From a checkpoint of a small transformer trained on Wikipedia.
Training: 117M tokens, 3574 steps.
Each number is 128 + 24 x the weight over its row's rms, rounded and kept within 0 to 255. Layers, rows and columns count from 0. Numbers have three digits each. The size before them is the row's rms in percent of the matrix's.

# layer 6 attention output (transposed), 128x128, rms 0.0522, rows 48-63, columns 0-127
131:093109136117146096107162142146172107135152123106112152084105132095150148154075129137114133104118137108134113132141128142109108103135142109120089123144132104102161169150119112208149164153133139153093193134125158145111144106140140140134119103143089135101128101098112145173134140110144158163091105150108106085136133105117153126117078157129163123111113161131115141115101160164114139104142
115:153116140135128138124130107151122138107158127113121148156134092128098133123109154124111086103127143083111119121094103130142141180075120111179128136130172128170119148114091121112178086132150125134161144180088120107147115144155120131158138136092121109123100158099085106156120101124106120157156131130114169104138112113139141126082147183148122120119110132160098174076105098124156149126140
114:091105104150115131127144095137120144116152140106132139108126127138135103146110107121115172120138108128120145174180074107128089137099181144092144119169109130130149167104142147117113171083088119104136117123162133169159124126104093125124146134167099113106135145139089160059156131123104163105106158128115116116127098135139141077126144122077135134118145124165119103137138151106145129159096
100:121099112051126136145146147126172111126109153171117155119103111149102149157158121111149120113120084134122191114152122157151102131150120144140120121132149130107094097092128095137117137112186161120119102103138112103132100104151078154134094089162142153093143134103129132164126151169182136100124119134123137138125154105121102107130105181162127147134134106124135110102148115112122133144085
098:139118108129097146105100139134125131089092146129137143154105150185117121158140178116152137114097161109083130102129127177128127115080090124111146163109098152148173121131133118091148135151089128146128126095123131102126150145130133127138137141142104084118147119146060092085069122093141181107121136155123123166121128101095080136128155144122123134166144135104149133115126128145145149159143
101:125090102129139169117115188108118135145171123148134126146135108137188072131141102167111091102130154110113173131112145149132107141128106123127142075110128155108145114145125165159099088152107130096122136133101145129161124114112141096113140128102179156164149114171136100140102127123113100102129155161132117112136097078152153094134154164089141137109154139127088130126126131178137149123127
105:132120140134103137077124100119127130116109113147133160106118114138122095097122068148138100107130108146162121103132184145117134131151131161121158170100166183149177120178157170108179115150146140082139124070139108101157101124149137110148128097153118103104122127108113128141146154115154127135148109140135123091087113123174141114143092124120115105120142144128133112115160117190127146127117
122:153156130103125098135128122087152112112139192114102118113146136120135065105103115123122117177157126117131123140094145114131132138152111078144126128163119113139117152126151104140118143133109146155145204148165146096111122140119127113119160109100151147107093139107122148095106110152096132140133125124085124126145130147129175169118167097098152114095197137165137119147170166128153111126121
107:191143088141139074131137150133096128105119136156141137126157118098149119113127090127120157159084145139166119163155137094116101158166146154142116125116091118119116120113105112086127106091110099139147109067133107100127156142146096113097140158103124093121114088122146112137127123122150099105106094124139136110105152122176103176113124127076128123155086102101148150144136142136162131139160
102:139145158149089104091103137143136098137108152132110106176158137137155107165123102120107121130136154125102129140136100096148151141158132118072113116101121153155153150098124095139097148103150110144085119119119157119181130175140144101138169154171099160129132137109157127103090174104092155111132113125175125114116125119122111141136089129161102125110110103154091147153144140081096165151135
111:138085125137108187103161148113102129123076111099120172122174138156070143083127115151118116113126113134125119177094122153108175139131118114107155156120152137161162110159091122181155126109136109122110118111154149121114125106128121096115140133134125117138122143150106119091147112149120119119087131050139106144122125132093146131117118086126097137099135155137121161153157112168127132150165
116:188153121131116138141138112167147121128113171132140143101125129136134132127166145132186132128100141149140128110127159124109135162101101075109162078114125146102088105161148077104126137116108114158117113133133117090144163140084166151121122078087123121150154139133106148129090136147153118133110108136119163123103134147164147105142069087146172096119092121111086132131125137141110121124159
122:081128113162127118109135058170117140138103147141127114146114108101116127156124156133149156122166134120132140148142081160165169138136145122170123147136105132133129105108122138122117119072120147090131113123157096162161171123136153142102173080143139113121174135148113118092137125104132132108146125111128160144085128142109173126158115101160115132145111123102152115155122166183069144127115
097:130110084164162148107144176148145098160123114119113170118073115165193120160134094144140096122133158121150144119174098123140114115165120157137133109125135118094135111126148121149119107113112113165073133110141135130114121185128124107105149143111158146131138151085133142166140130127148141159149181119133142123099115111143126150091140113139125110129113148109087122169077093082110118140119
104:167082083134142097142142184121146120114124096116147147132135138100154122145102107159165090158143130151105155118164147146146122107129135120125118089102112145157122101138092134128128143111103105142164145139154128156091158119148178097136130166116130145119132141166116148121110109134115098088165125103133099109114167145084127139119145111116095146112146116181085118108135137160075079123090
094:113095131138103132103151158098142130125128118095116134099146123073125134135131151147119141121144111125109161139120138092116122145133135144095168150133114167159117136129110135078152150172155119100095131115121119123165096160129134115118161156123115102122147115146103143191133107122155124135136128176138130110134088141169055112128067109117118108109057118171127149117127168139156135085128
# layer 6 attention value, 128x128, rms 0.0418, rows 49-63, columns 0-127
129:102099131144114122119135146164168106096095108131124140073154158081101114111072110162085131108118091154100141120134114138140100156143125155082142133114123116122143162099135123144092126120128150100135122130143139132147144111121128096183111126089179144083157099153121063142106129126148129107113169136148104155119150139112115111161109117173135149128098127124120136125122180137100119160100
124:159137139149113106137131129145156115141134103140116165095145126124141127112156109106177111158125087111177120086147158098139176122145127135124092148119160163173129113143116129127104115168135151132090158147110121105144076138091130160163156106136148151153098115113121166171090119122131123143133092158128141108105132129130130163098139147113159119084162114138142134119086101122096107061101
096:175141132130115162131125152096127168119123118135143115113116098113120137069110177136097143137143104147123160157103154108102104159139102119131098129137155134132111117139090121081131164160099171153082163101149120121105136114116205135125122162137082128146138124115099133150159099109152167119153126119133147137195079152124083136101128108137132096131138125107136105124143122151128145096139
115:104128145105117136119124127113117098110140125145101122114128116144121144098144146123131110129098131131157156147109153154107098128070150100182157120175115130113152127109179161157151103113144149129113104171142126150139120084100092169125064126116142160163138171104111112126103133171161133118115119149136105120122171152146155091157121125143086082091117137153114158111130139147095106143172
103:109100130128140150127140145144094118159143105126090117135130145136101157147094158120192110136121165102175120146147182143108171147100083115124156133160119106090126132142134118128127159087136120123104103135136159134130155184119117098140152074118125094117100093095117127067146151112098140092138141133127129112144162136107154158132089103102103170142127151124108116118118154138091149120095
115:093066118086165138143130112159139139102194090108165148114163145139146122147076137115140141116116124128082161101126142129133121126087116105148137089161150106124149136141101087135145142128125112131128161148106111105127118160156143160145117135100128136111117161112144069131140147137160108113140136166126177138117181091151102096128107108105113135116104132128097137139102128119135160079099
126:110114135159081140140168116154102162119109148089139146163115155126164158160142082168129139143159120108156133075139134137135127139141126137107180116103109098131132136099099127114089096117129127101163134153140088191157130138118115125142142140104108116173132111137162131138117129133132123150142130108132140125089126108067107100129090162152119133121166137096145067123114148093163118159116
120:108112106117115129130157123125105163146129138132109151168076114156140154109139113106136074096109135135116114139113087159124167100157103103113097084123145104176161105133117118147124139174127099152121147132133166139103140143144157161115116114118146136120117113105158107143102127149122143122164166151128119150164158105114130085096106123141100119106099130128137112206163108125074157098162
111:174120139154125128154132116093127160159118119137141107111140129116136121098165098080168166083092150140127187118095093113174105116084127146126150120143090127119139149122147142154144120144144107126144124129132101087116107115143076099114146149136151074141159121169145140135122081103129118112094092170089105135123096080116130134124148132157092146093104139134088142131128149135143110140141
114:091111119128139084099083130146166114129124096125135109131099145139153181113159120148146128157162147118144164109120129141131113142101122102155150133144148146081155125105117081102161117116141158136181143155115097104177143111158127130104112143169146123131149113099129107104098121098129086130116079172128142166116172136128154126131113139095135162127101119107117134133107089086155094159162
127:144112113137104129112123151113103148125118087150132104170114149132103098153125146141138135141117139169127148121127138119139108091119177130117149108136101118081155153097171150143123101113126089137132093120149093133083140098116093148158135146100110151102141180125107139141182155132163114129098120113130113154154151133145149123093147129114148122160120158149108059162171176100174143125163
123:160128093127144127108170152103143107146137141126105128116113086144103089092132110104134143117138138103150128151175136114109143095113119112104140134075151154145123146132164158173148129194118133134100171117113165132141125128160130152160089123148120165111138163110140144190100117147131127157082116142127138132142105137165139117094179132077158104119102119133139147089113105110151089126141
113:139121157107108114125146083101112115146125116173153101159170129136105188123127183144169124106115136104141105153105148136133146189099112119161173128120112143136114096142115121124129150129145112118142101097139149090176109132113123119138178141117124138125102135116129162073150109135103113101086092130124086121139130097130161127123158120149113135092117092102152148183165169132143114122118
109:141131144127143148091170130159120104164124145172124157108103121115123154106157115123149153160137135104144119175107130150105096127135131114129170134134110108125120067133081096148100119158130119156133126128136173170153138176163113140126113078116128094152092131154105149109154105156116102173131083128113105114155104143109158117135114136119149151137147160091110146077144151127131099083158
095:107163128137110128127115136160113129147099149139138162098147122093103077133130137108155114163047181142109149091119138129128118113108120138108120140187140143133129136125157094132168136131126134157128132132089133066150144147125129123142132138147138120110140140111156106149183084106117111125111122131094102120109118091098155118105137141130120114097128180166105108139182115141097180112104
# layer 6 attention query, 128x128, rms 0.0418, rows 64-73, columns 0-127
100:100104147122096085141117143087133133167140103144125108139120099142100114118118104130122131131192103153140188086134134135120168140127084097139152118130112140107150091172151109139134109160127105123102083150143138140101128121127146129091111112144139154139144111134127123138163134112165152136177142144112122152097113107125099096119169089114144166132155073103135162107139135090113175112084
092:141104101103115121125100158130133150132136130135177104138145148110129147105162148151149125124121152131139160120116147168130124119123143125113096102174102103141111101147117125129128122137144106141099105155102098163133126138117131127159111149141105114150161127075174103112115151160110125104110070151105172166136060128128118117195109136179126121127123129163181136138077143106103110086102
094:154126130181115150130142098138157152120128175134151116139133146075107114136092140096165151113124150152188128112138120126142154134119136092143156143153087125139145125142107140136122116108136147132129136132087158115147104158127116161097127121089155133138118103114157140093138097122139126119100110180112117159135087170138180132132099115113135178167098073135129133130128125128141204106095
104:121142144150116143146101106091098088087146116162138104149130119121157121098100105146150145147134085144163160144136154134179088130125159150126146113157119157132109096178088097114109160090129164111121101118129135139122104098134057174107092120158099137114134128085144145151119151137144101134120109162103130114111150156159104091128070112114142132140134153137135126121103122126145155147095
102:148178155130130145126102093122080152178106125134112114167183151099120135141130116169133159122128146106143096156129187141100131115118143127124113141138133102128118127125145144108179137108112124127099131108127129093164121137086103139101140114102111138125098085146118096094099169141118093096144114106170121121141160122182149082134108143127110153119143112167178141141132123148140176116095
091:128162136062161082085123110171186100123083109131147136147147181127124108178126124105127142111133118115108084135139135100088137131118134134134134074110118119169167097116115138099116165114094161132163151149134108144140131128158112124131144099139135145156135110154134125134103122117124123147151183112131141127122087135122147131138135157108149089151145078140132081148133112125133110164088
094:128115109154135148153124122137102123129147113191184116144136152152104150110162137091137131107119165121162200160151127162116101101147141140149149147140089144165132135095129127118178109141096144109196101144093129113143112088133108168154136134176094111110149143114129139164128133137156104131172112135140141123124103148103124074146153126122144123134114106112138133138123136099095113110088
094:128122116147111116139137110131168138098121092151112159132118156152108177083117139134127108105179118122170175103123142149146105114166143117113146123149130103129140096099116116170081133149145150150138088175099103159137114099140102191093144123163135091090143101077147119139116104132120174148129137158109095148118116106109130155113176121115120109098102106130149139127120166123162113132131
114:124172121151131085091105142167121112134108092168155135106119098121142096167102138124148109112150123144147116120068105115122153074149159111120150153179078117119129126105129160116143124144142107150092137146183144133121122072113138119143159152124135128139144114133132110121116152162126118107078093094159105128110138095162158143109172118153105122130116123136102145121142093127083138128176
094:147076140096117152115137118124170149133131143118139081179140146125159123152102132102156171061121156098122136117110138148142095133130158080113090138105099143144120094133115154143132148095154149115139122119151120145109136118138080136140079156171099104131104103153127120140088122108059137180107107132133149121126122123116138133136131144107116131127158095156102137189133153119102118153126
# layer 6 attention key, 128x128, rms 0.0419, rows 64-73, columns 0-127
104:137120115113115120145131146122153147170131145187087136146121130110118128137125141119103122120104116133145079110121153136148088118131159054133157138086134134092124163157094118145136107141122122135105103150113138151078125167094151126126118142133159128169160132133165110144185134165089136173158107122139160177107084124158119118107111145148104126100105108158137122086107103101154120115108
097:117103153118144143086097134118160139111136090145154087128066173120108152142129158116144142132164122086138147109093098108122140121154112118118142166104054161120123087138120201164109126142122109155089074121104138143118135159143132143134124110125127126132123101139108145116156111123161150117105178149102122148099125116131157138153152103138078134124143119134122130147083104109148116105110
101:125121190174089140104118131139106111109104161088151126135146126101146128103122158113098143128107132124162069140088128124118109121135174157151146154166122109100113136140082132132106103111139137093060116129099131136105152135110138149112120099123134103151124156110113129142122125102145151100136081157136145174145142129184118121106168114107115140141119131109146174178109086160151146134119
106:107165143156131149091122134112146109112139143111146099091112145122098090109136080142086121098091138121123115144143142129100121120149133117091130132134146151159097109174105174104120163153127179131138129166126132110082152128134138108128123088111174116140108122137108114107079100134162147095128144159122123112168125129171168094143108135126122160078141170132184149093120113102125154149133
109:114145120127073166109121103153184109131119140158144127128149146101102111107096135103124162125147149099157125125100115115108145162135100160120121178138119097144110143120107174100124158115137140125157140142112110164099125130134113122138136136119122130115101084137128145143149080141103127117135131233149123126137112161130127134120192092115116117147178140084130143118136172147131121103157
090:130107107138158177115134138099129125120151114163110166157144103066161143099118116065155102136141141106139139177116132119151155164127125165107096106084115157162124180109121102118141108133120093084095140151097131127094153107092117123141125109131126143135158104140114095144132134144108113117095147097096088151118123140083139114147109145156120129118105106162126165143162160142117142167143
098:074121099113195124143103069104143102141130112155168108144062117130129127136125121137129140096149125134109124141153114121108124120143121116150128154126132148100088116155117165109109123134154148106117084135081102118134136148147087142163094100165169096137130156115154110105125119111141169126128152106127141161143136119180177165157096170126108103133126123122107120105122121151107172149107
103:120153130129134125126139130144128079134116151104112127172101162142171087139155159130131145098108129099112111149145129115148136178179124086103105104124144143124090105154113124135122092124114139127084092154175158134099163146129094104142097140146180125174101144133102132121144156136145110109147126127115122158144087106125151121131105150164129145092142142187105161158126134103153166094097
120:115110114110133134124181143130121133111100125113130120075113131095136122150104152184092156094147136136098137116166125149148136115139129135157151139159128105127122124113159119098159080173136090117122104120112142129145172185111178116107149122132131122099152111139128155112113143117142157114134122179131113145137126128070146141051129071141115133099155118109115122099095088131166129116119
099:130162158119175135118070123149146122125098088156148141135158146112166134109131120158119136147137142132109103159119115149132149095133131123100087103145079105142158128128175137085105123092103136126108130160108106153075135161120124126163160132150118157171125131111137089104129087134194102105145150115089126100157131148106134172125139099136089132131122122117136112140138135119075103094149